python train.py --n_layer=14 --d_model=320 --n_head=10 --n_kv_head=2 --head_dim=32 --d_mlp=832 --vocab_size=12218 --activation="geglu" --norm="rmsnorm" --norm_place="pre" --norm_eps=1e-06 --positions="rope" --rope_base=10000.0 --rope_fraction=1.0 --qk_norm=false --attn_scale=0.177 --bias="none" --tie_embeddings=false --parallel_block=false --init="orth" --init_std_qkv=0.0323 --init_std_o=0.00611 --init_std_up=0.0323 --init_std_down=0.00611 --optimizer="adamw" --lr=0.00114 --beta1=0.9 --beta2=0.95 --weight_decay=0.11 --lr_head=0.00765 --grad_clip=2.0 --warmup_steps=232 --schedule="wsd" --decay_fraction=0.742 --decay_shape="linear" --final_lr_fraction=0.1 --batch_tokens=65536 --seq_len=512 --doc_mask=true --train_tokens=438100000 --steps=6685 --dataset="wikipedia_en"
Each number is 128 + 32 x the weight over its row's rms, rounded and kept within 0 to 255. Layers, rows and columns count from 0. Numbers have three digits each. The size before them is the row's rms in percent of the matrix's.

# gate: layer 8 MLP gate, 832x320, rms 0.0469, rows 271-299, columns 160-319
# up: layer 8 MLP up, 832x320, rms 0.0459, rows 271-298, columns 160-319
# down: layer 8 MLP down (transposed), 832x320, rms 0.0385, rows 271-298, columns 160-319
gate271 100:124078141095122147108137089143157132110132148133106145149117093118078161159096171079177147185128161156148106097170126103101114115080118142174165098093081145075089185149130128117115129115136088110092119076125130143149173156103134156175148087175117153147125133062141199125137093105152118133040125092181136131129176092081110200144160169162141076119089143116177118140070172095129122125142102080144137058136160140139117133128160098119099139180142203103120144192082035156092129178116114
up271 095:183106140113097115126139111148146090147125114146065159131147076170119156086135144144192143086118121187080110112090149134193133133147104130147094106156157154138150221117152143140129148104127072066126124112136161186178140172152145046136130133079172186112132120193166129091136150156150112162101167107104149097194122057139137132165106124119151168172106176121139097151094123025131148095113148096095181135108093092100233134134114125157100165181155146124145121191123189104085117126135200
down271 098:073187149131156077085114146125091147119100116182141138175060132132083217154109155154064110130165099117130084077138164102163139119119135153132065097168101149152185149081192171146152177131092139125150120148137147102164098115108133150067125116203139099149107106117135114081144108088135120120191156089160158154138121170107111122132132166105089107142156121097134128153132146091092148078178142116134126165113160162097041199158082127122146206097127121136134097080119108153079179077120122
gate272 096:153130133125133125128137143156061086177117177112144109071152130107142120179081193114079128139137167177170180145144135122112192076041159092157133146136087098121092173132102160152112125122166134134116129204157122120108151187147114100165117152135117117111119114067103078116090135161184088127138136110083100139214179093195127162109138120146107149117075168115160113160159160154124142136113168148120116092093115118124133079095137143096159168125134175218153168120114113092055169131082155
up272 099:109134119126139147136159155082107089130114112102128118068111064075157114091135158165144162051145089153119109137167097195100050140119098094165067105118143109108159147143165141132111074178151121051103103091084121140110078174166098182166138183109159199115084127149141107073159158125110106181158159122151120167163179101114136176153065143153107117115139139102126080141156180182084108136110148113114138166162141142122172144209113141112127131090212116163142144110137145106149132103189094
down272 100:100118145085114096065170166171133139119108154184089165076145067135147117080119118126111078111152072129108155140145141121128201123069118136069100158092146144111119165140106145144172082115133136115145104126140173124151134037146140104157204091116171092103138093158049170170156174145134116102097151149112188184097115121176050153124197128120087161060063099082112156157147111167163121145109111142110086165103168109127143164118160115133103114111153081116098138100143067105104152151113112
gate273 098:075162122192174143111093182081140144112123114170143107153170123080093101149169061131135141102093065154177147210113108130096138123101114119132135116155170136255172157136154095106115081116062099136105130106133131099125136091096139147180089183103090156130169188124120189153149160106139155109147123092191209156091125146145095122108139093143120066098122145130060150167136111120129134138145176143089137133122146143039098083074125117134177122117137212139091145066134130143121155142131155
up273 102:178103114095099110121130086093145092089079087146154139146145077088141087108136082085088144076101100105128102196114108136149146167085127134129133197188064110197108122190176144040093130050142136133087139123169098128126128078117110075162161123062132135110156150067147077135128089113112137078132145125170188155121191098174183103162129044135174102164142148115118114171113187127109160142163100062050105098120121134111149132100113114170107114129085126154112135160051101108191112135141164
down273 102:160144131093090108164167125065180124055107146141183131127143077154123193146186177072101088126143120109105136195087115140151101126122162127145100143186160159132174124104106179116104114148150099160122177191156172102134143028085128112195106154111193152129108104117102100153149096120096122121105132124141121124096099098095176109079085177119155155095167173068178065164123147116142216120151122107189160150141144106140199160112073208136114130126157123172080117136164125130152094117136073
gate274 103:123137126134085115100165137134154150144138148105128157095139136151103152111137154110121125146119142156072184135092112083136136089142202051092138070157162105105116106084203171119152109132148083114195110082154109101107137109180113106151161110161156162157148124105079106144111081199133109159149078085086062141075083124087094083132177165113172091143169124160073150161088175093125146078078145113130069063124126127097122127144166163016122119085087126143107151126131133163135117133156160
up274 100:130179143126169164118097111118129104147139156132099189128140131088183111156141103119105119141109149117126046042106098083197141128139156101141097157061172079160108183131159111140170129125123164125095115130097131118134119138184102188166156158090148189118086171144106058092202116106115132168143155125095107109143132140146154146124112243094109146236091155149170090103165115117211137166102101144211116090105154188087135144078109088080121141113172129117142130146169129184079075153125079
down274 103:143134157155091135127155146139087062113118144183098113088163169158173120102179110135090115114139104167167141093103160127106199110114148197166113166082144175198145163099104126117150115163125122104091151132127107105099145090163135138150098115113183149109168158129083141145144131136119106110100130133118085124137094178145140193148073136135154130125124111097130109140104108152112102135095152158130145134126115086067047193144150148088073177114196166141144102140173109152073074121138104
gate275 100:125146140124099111155133128144137139132184163114146163125181094108106156116111148132107088130130201129066140042116126090122151146137122095153150189118103174191119122142148123132172115132123151148081110069105180165134098136173133116090118151095152139092136098083094128124112132092137141115115170133156143092180191138144150141102119102150088168152120209071121120095139097166128132092174140125112120129100079147091110116193098166097140128190065163149058149145124159153140175101074114
up275 102:108124150053095053126106149151140154127078174155084099095150078125117059120054198205098192073125117110121129149122133103124136065106169159157155097165111126084074082114120151124131175100126159163154138150119151079156136114124098099134143139089182120137098101100126134172079122128083082159056139114103104104107194109093150123077199123034110151174155116201077094140137113102131114126099134156102113114088154151066136093082153152143122120083125123102158138167094069110090158104143084
down275 098:151147105126117158130113128140123061152083135078168096170140151137161155072122130141150141136071128137178131077125180148162140133115045121118099108157128172130157135121096147118121171152120111101097084191193126146109126182132063109157118136124149103082152116178123099090081140066152104146137102155121121107147103064159157137173106122106170103129117141099161117114108160176108112157171086108098166155199109125133145093126137093137129161137081130114127106139086172169148081071131158
gate276 096:066163108117174071046126145170174143128104145142090154113087097115079120209067121177144161116156128133109160145139103182079186190090141134183085161105068089173088085161136145123177092114136131101136126132082149102180095109130058186112137119192123188179118092113089171130140124140070155159142110137126137181162168146112119176092132113126157148150142156172093132132177121164142130105098144127142157122159148114066112219170155151124119136100136115161126115115131106144119182155118070
up276 098:081088198136073138141165124186129157165118150153151133169101157132172118160112112114200140130158160084104133152021091148045081096162135091066145136123149096075111082132111106160143103133098097134102141150062090100135137083186132102127209093097156099084154137138152135155098118206125086071132089111093094133122134104124137157135163090089098133166186127073131106126089160129126141132127068185178096092103116118108121067169137205135099080112106080175107092133083126117138197114084113
down276 098:128103137135180095123097112131133096168196169114163105112158083159171102176142139097130136140171123130111120113089147174084157153111156082148120096155140166117143173126134153135194112073181138098088138178156102137122138166148125103093069129096095127146076074112123087133145181146147149089126167125111172150118126159184141131105122200083135170149133125109068157081133098117097062120140071147088073064125161141099097175122110074116086131162126106068163134183153148122151144145170182
gate277 099:135136192159126195130113138106145138075099143134156127090133169058104123163126148059167127136088102114162160156124075147057070137126082045116085151168061130122141171147103105102136155214097088112074139121111094129143110173115119111140072109136100164112080115099166157104154042088143171149151085118172056141082135081138062154139081153143120099112132126131131153159123115134088122118133058156093156118176104096149153068152140129129190112153136147105101124166098108122134103117166154
up277 100:177148106130155128161100084146157132155169113164157134136164109211109157127154119075100138125126108162104196133059133089135128080154125132178135141109160158188138123114143152096149108070115167163136089069122124144118120113132151039122147142134137073166060133163161158166108176115179118067100141141134097105143143093141103101119174148104183117175123143195113134105110194161111148089125195118098123119113089131181102178127100116158212135072101129121201127106125051139170071134122112
down277 100:142092128143099122154168124151145151125107099153104143136165169158211158182142115146127138157136120150113090127151108140073161165114091132025134088112099122096135169070093127165139131153135104133190093144100098139089139086135080159183137146168147108075184089157151120099144115136144130182099116091145120105153162126118146163096173147161169077121138090137118131091120115133143165174151101159155130141078141109176128071127142103208136145114103124154145135132070151165102154163161089
gate278 098:113127111108141110092175154146059137073141150108137098117168020095105111195125143111115123192103117141136174128102134096118141130112096112109159107148135151140099175131182096075105158140097141146111133136211181143104121153120164116112139159131152110120133087165134123077103103163165211115122165127160159113156197090175091181131123122151054146106176194091123124210201150073127116122129112112117139070137134126085098182139104090117202118139129157120133114110129145175128142144099163
up278 099:153158189144123131088098129033195159137164148146136110173107164140175150120126145143120165156073192103161151137082142149122133188139156183132154128147175117121198140142155091124153102149054154103188135163125131121149141100129107150166119162145153129125093113155146102096127104121130100110151154141085160094132069123157176095110088149125100161154083097123140103092109195109157086132167128161109114143134112129124131183101116071117140090112165115124103149086123077106047199118139145
down278 099:139146165168092121161072085115157122116134140179096153138129097130112157051101136128146106111093101107204161081177156156143124126079097142114121175054099077141138120160061196121140092130130063092125135125089089135096127146133124104074120181112129150105085117075155134144183118102141148131098071175143090077141141103148103081136109178146132186158113134104166132148117118128074118092205164100169131071073123127152093092097102135121083158150137149159147114142112140113098169113123170
gate279 102:132154086173163090140128189119094122153031132140125160191122159066151163082123088153126074148172102138181131108178064107161143146075082158163116126179088180149158139178133113156144093181175086179153144105136153129088124120179108174162141126136131136090121075098095069078161099173154151111134148075126145107054187094107132130125091137137096082166142157180159124135160098113119157133143089113092120131134152107085151142175185105138047078191098095139108086121110167135123160104116120
up279 102:053113120133129116165129132163156122151120107119101055131141101096098084138146081105205181099085141134116129160091185131132107153150151087091106096125118127100124147111125162098085094058125175143113164107157086088095128155151097144096136149123119162167144167131106172100168088101103175116120110060109139149103083162120101138145153121174168125044156114056149138140162108129088138144133132121092125092181149191165084145098194124115094130179108140065121154094108136007098108136205137
down279 102:072071084133101128110154143128108138167093115095112131125157146116126153159164098105139148099130078112141122133137112130122091112117098099138142092093152128110115144109098090142138092156152093135139142103172141114123163116119172166159175164150147170144133134102114099217131051156181122098132178143043138096093164086122070125093126133102144102186145168170128097124135139136136153076087148115133129070136178125080109111126106110136137043129130108148148152103110176153133118122031132
gate280 101:155165120170106099075178128106145127129158115150160068162184172090159149083105135158206169153090208172129120088125116102157124107087106116104116140110144118189099120061138192117095203124115170107148037086133202156117067168136096159156117148137198112103144113096216149138157160057108121159164148106132128121147109162092109109184133157131120112079117081145116140161153083080119123158066133152146101080160097133142110116124054084110133189103142131171149112164109147110173113058106140
up280 103:166142143115182187170172073124126145132123113154141158130121128209123116071120169161150128050097100160141098136163117118158127123166122100103089218163113109187169145101150146057137224118166175152088111079120138122084077166156143170110118111124136194108130118071108123143148133120134170119162152128066151108136137173143123127108131082122147078109123065138100167135103147094125145143127149159107141066122122075111119173147085099152125159121108143191183162182124161083117101090097170
down280 104:218163142160096112095122105138102074101103060120151141122160112134108145128094127171084093133138103102090087153086120138103128107117151128164192092143062138128178166046174147138097100148106106186115121121117175147151103142084110078135176110078118142136149091135093128101131137088132148150102105115197165135152114076121118136161104156103068097179120141097076148131141165133152160077145120131159124138121067114167204117138168140165136150163161154145104142149144104131094091102104147
gate281 100:145152165131077135129081083198117174147135172070105138147179118186134120114062122119156105104122114130140171128168142141130117134059169187180121138167093178083061104176102148161071151118140194110132136100039161138106142172128158070081099121110188125193148118148141132114145124121095152149124104140127139154098131105135164140150130116177144085140137104109180083137055133133133165129175120171119062116080102127064088178121115162105145135158168099102167103177112086126148079118128154
up281 099:152123181110153111142114100153104158131114132159155136105135125125109111151125077089135149105109174124112155162167123141129148118124132172136150063153112097101150074087149112051116157152149152120197119117084172137134103126166097092167107127197048131154147121109128183167162108141176073112134098155087081114106091128051107138102160125164172181128047142077130149132126140139128088118126102078140122141177141113147129144089183133083087078117086110124115128102112129113165101116140082
down281 100:103132145063079130122181133096151125159106119174082101128140142189062129123138151104122167140165130110159103109140107071116057071106092102068132146076124173192177140108175144189112123161099143092148174110139129135135103139148150100123154135142090127212147109143132127146119089139090143140063168133122149195153133161159120142114152193147114134104136140133112085171141170142109142155088136133179084132068129106078122097174142093107154155173109168096118126116142131132147142164123145
gate282 098:068102159150098119075084094117127177104173111122053162148182143111169132112192115121168120109143141182112139131166157158153165162101087130148163153147124136157153080125126156120123173105156103121183135151129155108122141123154108110124116135104113139121184165121112187166115100078154137100158153132141128134099169164098160106052116100133153105120123167132116175102108189148169141138201141168103036134077101111100137129072155146091087149144050143109139096116105142127107100136097068
up282 096:114103109170164142122105106113181125152088082148119164079144147109157142130120138096138194160185067061149205187112112199117098074126124170189094141114108130169068058147118084113099112157152117155100142118083091129121128158147163103117099089105102160125130141065123114190092189109099101115121065109116112132148126101142129175131177116172099131120089181156086141157167096153082085082132085150173156068158142134151140166089155171118078140147126148154114115146068126096100127074147137
down282 098:253118135102130128116097090129171146090171122160110127058109134137131151134106179091138121117129126134101147118163176131186129174194155148179123131132178126158144137172127168150124080151182128131096122091090125133131184100077156116134143151080178114128070157178092079104170074121115134129118182179101109145120124126131102132141180127134110105052170130118142120108204124123175125085148082189121188087145153114081100114161146124161143110121155032120099174129181138114149197106107092
gate283 103:148159088124153151133140141142188157139126079125119161146136152142094085207116188135124096130155179198118118114079079073128144073160103135119134098134139038149137088062148096089175161207146121171162136127101107106128069085136145161070085171218119146101128144095179107137148106117141196177142090118124098121132146165103193103159147100111129154155126089161094115128115157101126174139062112177173145112111143136149093111105122111113108080161140171140157133109079134133104083137134124
up283 099:091107172169181138136144118142120065123051087137172156073156111154171136125122108167117087131123130148106200094159116184125141087082161180176089102121118134088136068138076107149137124081126131123143108126127103125069170059176115116152124145097189101121164144149122088120112145090090152150127100068097112098109136156111090161130108084108121132166081143155096090142135149109112181098154094122137103108125162164125094187101170119138109146115105106167125137067131134121115128108115134
down283 102:158071199123111106112163147135114156136163156130161135133111132122126128088128120148171153109132054102145131096179188159167177160091110158117113165171066165095138100127085152176098108133143104104066114060146141132107164157119124149141141089101084118142162138104073100146110186103128140087110126116075118160165109097124140135103116062172117149122181186129130178125098089169113147129149128115117107194132168121158123197170138099106116108128082120129099135137154179114125122135159122
gate284 100:147160129117171164186184154136118164109094139195161147148106072104158114127136113096081127119059149102129086095154151118112086135116117134137138156162086132136105104178128154139201148119138121106126091118139099124173143128137166153154143167157136132154199044101114164113131111141087130095177165140175111182079161180133144158109112079139134128143112139108138146153144066132125169141145106118087103112088135151095121115122135070149135158118117171092104156133154110142163152120093143
up284 098:124131153122164111109134150077170171124106148143139120124149098102118177089190162134110105155180129091094170200166138160069140112157162174077140135073075085146134120131083177083114158144092089120154111165095128051075088165130144181137129092113154112145165158096157199213127145111156124133122193112154118116130099117073131144136126091148166101103095183085113172130162104080171098162176093128104136164153132100158155114105165144089108080099110180152121194136131075054101081125101151
down284 101:185118117090149127056081178119103101168129196110173065110120131135124095093124142152140110156079144115148126096196141108150164126157133119170144136117173111169086112162158105095157139153101177097141178224113082070137154179091073112115162119090130151100195143147080113156125122122146161088105137184103142232148129103126158145155061162109101152185119151180074154136136162116142057124091099154107134150097134159145078119220069167123080142102113121146171192123066157090153124131104112
gate285 105:160113115131146097068171111095128093143156162020134094094164187126149090142125179082128103127165085134090113031098117138133124141083106162143146133076169152095084179148137096110095120186127088134148135103112160172177128126130121165136137159137199115131134099158114121076095119119115129128132151138119126167175144127132087067113136149091056090162120143152211150127113106144137091132102161196128168150145176158075158132095071118127100117103126147159153105141173113134153128093119100
up285 101:140160168099066119148076185138120108161130119108118109131109176170134202145120156124075105183148159165168180177127141157080119145133148090056099140119099156192161155106182144076126121136149107092134130130108149149110118147076142112129122121135102086111153106153165095145074088168111180143203119112157130133140104123133093121113150119172083109134110152151061059156112105143072180118100122100090113131136110155088152175152134126118098155155143153062133163141080129156147130094146169
down285 104:143161147154200153128065116123089144156140210136135145146152177120123136113141165112163118166161127118129183185119115147182148108135149177166118157138168187095103129096133145109063148112098131129156098123150109041164120157104097136117174140170206127149085143125141162080138156071089176149141104140142131119173128078115118147164086127158132194161090180150127142128148116133165129061141223157104159177110154166117121129164119087086169113132129084134148075086131086175128126136090103
gate286 099:105167128181150149086134155167106134127111107085112084133189086142137142145174123094139047093077101111151114100133053101191077073121127097113095094110172173142102168109185120106125083113155152112113107109141173129118088175100123114122103159095093159150143153138166184069140101088118159116091106115098159111128149173155123128118095106094094174097125152116073139094125144041076122093115160118114183077068114194108098095090051115131150146132097117186089137086153208175093171059067132
up286 097:132111059053158133108180140118153137119139093169106115129084163101173159135124082076181148139133139127146075139150142180075105114026110080132154152190060116110122152071161096128127132107112150076113130134148106103158085104193174141143082151124161092113170147099114146124148153108161143114085139124167111092139160098133133255118111141126109101103163101055092108166099114146127135139180113115114121091202121175128135139170174160092090134116052147082158076088164142101131095152143136
down286 096:172151152115112146068124112141134118172129140155102134150183107142127113160136154106124160127114182176098127118149124063115094082100132176133052136154213067144098181134147076099138165157131149164125124114108126077190099124123139104131109105090157101174119140111118084126081113038136149126073177175133082103077157112111114067106088147162144149150106115137126092046098124088136115149142132129188187124093155152077111120089064166126118108138075132143165172129158151106086113113210197
gate287 105:128139090126119093159148103090149071125091226147128034058199148110140178150120168084102144130136159169093116102096102104103186128095098057077148121100139159190195123130160135102095092153092112181121163125136194142186146148146155132126121168159134130096162060158118128130109126163107111110117151154109133129154121093195130200114123129125124123151149127156144087178127183114153062113127137146102174149127160158119196143095118136138115124127171166160094089159122109100156111120114107
up287 108:127154103099108144109151130098131120133131160108157131115174103129094125132119115145137132130127106132135204183090225168107143071085114091117162091184100097202079144148143154123119177063194124152151126138129144173169105127157131130099167160144071150100095150172115133168138114149186112154121102117146112137125133153154141103138128165161137129092079078127176133149090147137077123155081128123155111089089086141092155123087107105201137177110122093158137103089109146182157150124162122
down287 107:122164120101130206154154123103167109166166136174175138109135172105167174152136109122111137125123118117163120148163111080171155202163162157091155091199074141139096104164104108119146134148129085134105156123149146116150163146132126081134077080109129183181110066132152143153135134176192133142099107111111134101135171180157111061116129114066132152152083115162155149154149116097148087090165127110084135122121092128079153056086142094175198065141119159097116079114120186179092109126135049
gate288 092:139116183091133092126109108158160082158109138091129091149113153138137160168138117124145141116102105170139121118105129162159137085078108172161128152179129129115147135176065179152083186105159161203138130128093135157115163169147141080155103116143162163169097109147104125167131132172088171173060128109140105134175145175121122181092097096087186102076134164126136145121080144159089087080129104146112150148144050142080083144127139127133117092096142111175154077180162092122123176060153128
up288 094:180170129151134138135107145120153181074083154139155167127157130066139185060091102120170113138161146151117182140189118104085119148086137128096099127088132131105114198071096064090146094160066121105125083174108208101156107119035121191095078134110116129094167117121113176087085163150104140111086149150192113096133143107166105138156136154160099130162159104154168066184209106108135179140131116110093084126122134105114127099142138119133167194173117137081114090083130112149175113156091138
down288 095:184154152148142089101107168122111148075143129125122127153130140115136102115131148114123142138119089140121120157150122127169123105115098125117139137139142130121164067152079179155117217170119089100151143175145178087171156137174170086151109125151158141137069180047090130135129088119169155102116139130120095075123124172150142065130092111119131116159123165125120156103143220088155153102100183167217146176121065132104107150066111130162164145126166083190058082162103139159082145129134124
gate289 097:055154106211067125046062087121120108090120125086129106132147164129129146134120135110171182143214118091077118149136092102076099144117117138091177124158100169134149116145135204093145125126116166112143052136108203174154102170116141154083115137157159129096094130127109147098074116065111158133138130110161083123172153122121099120087145140099156103112114152193149145102165132141081077163147175149139142066097073146095139144127156070086094124172104174146124129085134133120172182155056075
up289 099:116157157173152128169144178142160075158128050184150111112177181111114106106076175109156122160178099154184178081070177114172099112140108136133060160200136126102071122141137147152174121174128171121162123101137092122119085083162155168129117110092125147125073114136114129170114117200198105110121081129110198090130080122144078187136173151117092121113147088136135181077161112136127119107114103142121132122052111176142120099148108129179112117113114171204128166159149106078081102146133102
down289 100:136117085109118090159158178115144163207063175149138119163138172180146165070103116127108114132178080141174072143107118115070139141118139091151156127103115136111151097151144161143130119096086134172143168115184120182146133113110148111107110132144090103123141124130152115176150170145145138158071124081127171136183116145132176127097099156145112168105138082111157091062137102111142122071113115129107140109101154131156069079145152089104109130103179121169117109106198137193122160079150196
gate290 100:099140120143086118187085142171078104154139078094118131149194132172141137128154129143098150117106115158104144142137137130110172052169173120090136065123139154136138077167125110175124125121171152093201071091116160094082141136146090124143108108148096121123126139063111143150115106191115148032158122166112121143114167153123110173128183080179124087112080150129118160090083128118163121157145150210134094069090163167120137124132122119139138191137117084132161143090124073173111119186128116
up290 099:142153082097116191131081129102141160085134135137101093118171139191078115161095143139108183119092150201112119150103103119155113194117129148108109150161073221096126148122144159068160211129151212080121102105163156152152168100091154176085104142125136097166133105105118112148085138111125076110116107181155097145121143044170114125132180122106128097139059112141084139065120135117102111137138134179157096140085131165102153144132158131106117112149119116074111162085136092157138146147047116
down290 101:133111095149201086176126159058134091129143148184131156101175097111141173089129164154117138136093144126157122167131157175069128076128140092098127131158141135110166148135110102140127090102168134084107175119119158086111147099094142126140167173071190152076121127116176153079107095130066127125074130150138187159186125116111149130099125087131124109140115092071112170183123167170094104143131128100159089106199105156130105125117164160108127068093117190116084103138083144128099089098181129
gate291 098:079141106113168128111138148154113147100123153130132079140124095161126122171096173140165139105107143169138159107137148173155078097137083157037142124137144146157163106122148083169123133085179082133107088088107198100167076110120118160069108169156070136154112163079150159072137160171132093156093140122162135138127123153149064121182119183136101129095176168158131163106177161097104100075063118129091102092073113116156091141170135123153118105113123184097111173122137106129100115110101113
up291 101:173109177099066155144116103121147129133088093125132106165043154098151147080072131105110133125193115142124139075141129144205162078132148135200135096139101117146100116185108149134073113195126104134074138118110162157131141150137190100153164116125132112128110169168093157095131082100156159135144145098162129111051088128136119147159149092135129140117142162099202168170114123136128090102160166100140057177171161115117136080155101138099091138085161092156172119183127161161175083140079110
down291 100:109167128134160135175117079121196107119119088099112088070142117160106122157113166100093130149152128147143095149128101074169116144101173170199100142098159129113174129116118131109173160241122091158144157143119127121144135151075119093155077087106115107170118169181146138088085107108179174118154120120176105088113109113117098105122114098143145157166166101120085123125104122085084201172131114082204131191154055147156102149070077109107124198201165134151172160074132135148124123134184169
gate292 100:101112151126110142081130106147121116112093093182165129121097134181151137223129111111102137183123104186134106112128108111141050126143138108109093091191191129193188157131114102132164089151143077109135108159136196180141142127092100115158108138132135112155161087095134122135062139181185125094153151141160041108078122072137125115095121133106117094156166115125138068104110152084166058124122108151154095090075050157108120142137110136184160128146108140092157136153120155130140189127157155
up292 098:124206113106117128078138152120059103081127175125104185130123165150104072160134135138120144189193170116159114136131130098070058119067131179162087125080106175130126097072143080099128149131179137095176109170150068170136099136170179174132102119147125147048134145091181115115123099116148069158094166177155078123114093155124111075134114107128132138093113162165144133096104156142123141105151142195116134126161124116215160112151157099169090107152152103135095138079136107132106173204113101
down292 097:105100117166104161132111203118101072168162126164101106171097170095133041156168099141120077120087154118099137101155109125187167158109088113126059116143103141121127119080086122075152082153116186123136140139129227103123136107129108154111099114092136175092099183158150096100084096118118134119141124134114158147136179101175179137141137176145136095149064093042130169132076068099165091095107116133115062106156114109104111148142070162135151196145098154155084138176105163133161083103139145
gate293 111:157064102178070119122103117133114123161171158122124125146076094183105128118153094155148104124101125232157164142156144154138138099116135154130084135092184143112150146147103128137156133118079113157122127105156107095133137150147155074139135156068152151159141155131124128111143130162121177078075132132144165111153109157116153096129087113162129110128127109116095158172062118120108104071158102073047089119128128180131134147210102109116125142204105106153167117120141101093091187133062153
up293 105:132137171137133153125094126164137118148112114128119155085124129110127144167171143095100161082156211125178115146165125142061093086113085175151142105112131089128130122089127141103112170146066158112113180154124131103170124117136180161057107138117157114124133190171088149156140142117153123145107126172085126070155129138109098102122101224166144193174142116101057115099116136166151085104162112101192149136094124196132131142163114154119033141161121160107155185083148162106106148167136135
down293 103:155061082120131208114097137178134146178117067130137210144140106190091087129146113141152143119115110117115158064122144140078165109135116099104192110111067118169116147115171149147144155158117120117140143098130112176169127084156147143112149121125161088089140162110117137085185135139204093095099145141139176100121100129126153092057139119139226129111154080054122090090085206145145147116130132139085091171123154138086089151140155105134161113087133086137139156102143128098155092163169091
gate294 099:105173120119126095127150145126078128168082177034158172117080130107105130191112085121080115141136118172125091099131071108105110146103142141183058184151125185142117106173145142093125138147146146128137108166143165074137116157156150131161111122180146083171124142139162150098112168096112135129078120165170121074184145086103092158100118135118080116129147193151179145147136096065138067125101129061133141113182165135152160099187089193085146147135126150166159120134154116151113159098119143
up294 102:137196127132080096115105151093187149144101114150113154059148112095124102081107140131171087144092118150177113132161138181126160151144134127138123120153146196084116084106152119137141169121109107114117124178122066127056108126118135173116082146106082154169155097102117164103184122144093119121113081173126154153109173098143127119180172136102140127115138127169132134139109167090093119129171106127144158076132102102119186087143098159216111117078108150049168118072120152156126133119114134
down294 102:133087168125195131129148144137128110147217115128149136084132070116164146158101110144109121150107113148141137171108135176093167157099104162159142136156082148081070105155149140124140137130102092126079133092130063172132173181112166122110102084097151190180122131097131115125140159116145079073055080131130113073128189116061109192107126136076146172092084141126173096144142095152133139134132116140175177162154101114155148155088150115105102161152140118154103117137116142143103148140131110
gate295 095:123143116105118122113123162110161179130108116145169104106156141097113154180105133124182080109127133129172088096084091201071129135110164134139123126151148116119102106135173196166156110143136151134047119187129150106140147163149111077084101145206114113146122084141101109109094103180084170129081116160146067140132172137167113152098130081092168103094141111126118081119089169117166128158121150073140126071119129141120130082139097170145151107120133154160074132107142147118130100166160198
up295 099:184079153070154183095165121149098121193153093115103117124141137121103149094179078124136220125142102109168164109118117149118110138086086142130148079093121165122106037090102106162133127071136132112075100068120125125090112138210154084140169087091072052133173131056180070193100117127169131139096079114163151179171102158183163086134192097119151113146146087102135102168164172097188138082111159139132132092150148100098133147091159110122185126082154100085096088112123173132130084128142093
down295 101:146157181109142082130147175159196143122137126156091074132137095141081120186141146120088126147183170097177101171124125095150160104195142139151091114158143103133154147073160142082106088123098124093156073158084147082109098111160118171164153082133121144151160138217127115107149079112114190140068116106138075142143138159094164086126139174073159107143087099151106146147132168125142104148121129107139160093099107108142166142173104160085086070130140131192080108122187100134121105164080182
gate296 101:121145145170104135117123136176159220115092154067122199132143123121156066130103136134152128122142171165085120113144089088164133142098100106155108111125070125151175080157159179076132102180132124097145128130092109110131155115127145171174070139144180224114122180132063143136137174204138130094109144143144127118140142081110132177141165102116152157116143087140170130164166101112124146125136115176202142163097120170098120165170082126139117114156232138116121048145077080101120137101140124
up296 101:086126151117133114125095048135086148155088164127128142107170143119122054109145122156158124138107125143119172167062127149108155067122195095118076106108169127092113119133166167119116180142165109185167165134138151139120078138090097083105182159130166123118094217155119178114169097079145105149163111122140165118140116158087065060124124172177115055090111147171100151137058149095145149149164118200150122078114136108152094132106192171097127138108150134082167189144103134104097111170086159
down296 102:124124091113076107083096131128177106191103146107071105127103148162124108168118147113124132155176163113121126146124122067090115101108089161130132074127126184167113132093119099103114075110099147117112134115058158156133136153108084133112112077158102150101174188147117179107155156111165159136110143121120135153205083175166172119156127155109088090190148122165130126143122120167101117133180159130138158130133163126074116112124174150202146131145145136150127149171164161132102099112126175
gate297 094:095162174125096099102073176175100127054113154066163108117145145133137099181092174153104093154144073137168120081124145087106161079112170077072107087153210096114071111120084126153100147161070107108122106154117085128180115149088157152167117132131088178188088146081218137131156072119093034168132140156171101110096167089096108170137122157186143107063117162130148085152124123169124103131167100101110142100143092175094056155128116158155077090121170150135173115096072099155135155146086141
up297 100:167136119103155124139126056070121096100073090114179125170146127137149102120088127099198126185100186098172108141126138163058149171108096113162147146150086124158119078156171104139174120139169113150094143175092086077133128109171108063127065113107140135101117175120092162138144154072163170080073109123181093128153139113128096182087085155068121110161123094144116136099085167124089144122111131108150116139098145035094162109123163162089141155142082083121159164116144129113127086168175139
down297 099:142117134092162112091131104134120141140126122115110116131129130143138073109132189160138136169168160167143094075202132123111097120113157161082089103127109087136096105166118158152127107119095106128123157168114152095120150098161159154136156195146130163153124118076166187145088144114138089161134104161179100153134124166202103181086186140197069100115120124137164129085159172157092125156041137136078078133098153076102089155102189124086093158120128122127079126103074060195157117119103144
gate298 101:112134192137066113125095129112161168161139078045097133131131140152168136079129125124100102127172125157117101069063098178108139144162197107135133150106086115154111094123139063104121113073064070084143085187158112169100164137161135105155082172183184120180176124083119171158136072120103157181169068107146178154120173175098123116158147102125142132091083128188205149142137106104144149156133117122125096163170166136150138124164084168089157114147120191129186162107168123182134117161068085
up298 103:080123163116156083140098119210095151165126031129085130119135134105154168161168060160113138141178135099057136121125148194147198084068086083116100157149096135156121073124144112140165167106186112065150183096126116152120086145141074125159183116129176121089073113158096114077135122142102145125137144145159113135145182164103198128126168119111195093123154155136089137118172142104087164091134134146149126170156166116168128143159129187144147097142161137097137142115134094123140100183089163
down298 104:131151160141162242105127126165136121074116177121073134096156173091168164158123183132108111078069135134137071152146140142155087111099103079136089108150142131060139187092111174204111115165133125153183132140083139146143150047123125196174129147097116131171099128145124170090113114110123072118112141155171103118102093099150206153150080158153116130092079148067132151185111138152093106091122130106178132146111125181108137121134200114154174127136150107158147172140098121105152148141069111
gate299 086:145125167177144126131065071128176122129105144101160103100107147104122108106145147076161088103137147141167128131143126121141085164081119112213172094054172108140144085123137139103089124186107105142087122115111135185138147106073224166112108110126137186102121148059174124127097144148181192133119067121153168063098152110131087168148120101201059107118125165121099128135095162089141069119147105128107140134139125147122100149134147166098163138169145125096100111137089154172164121129111074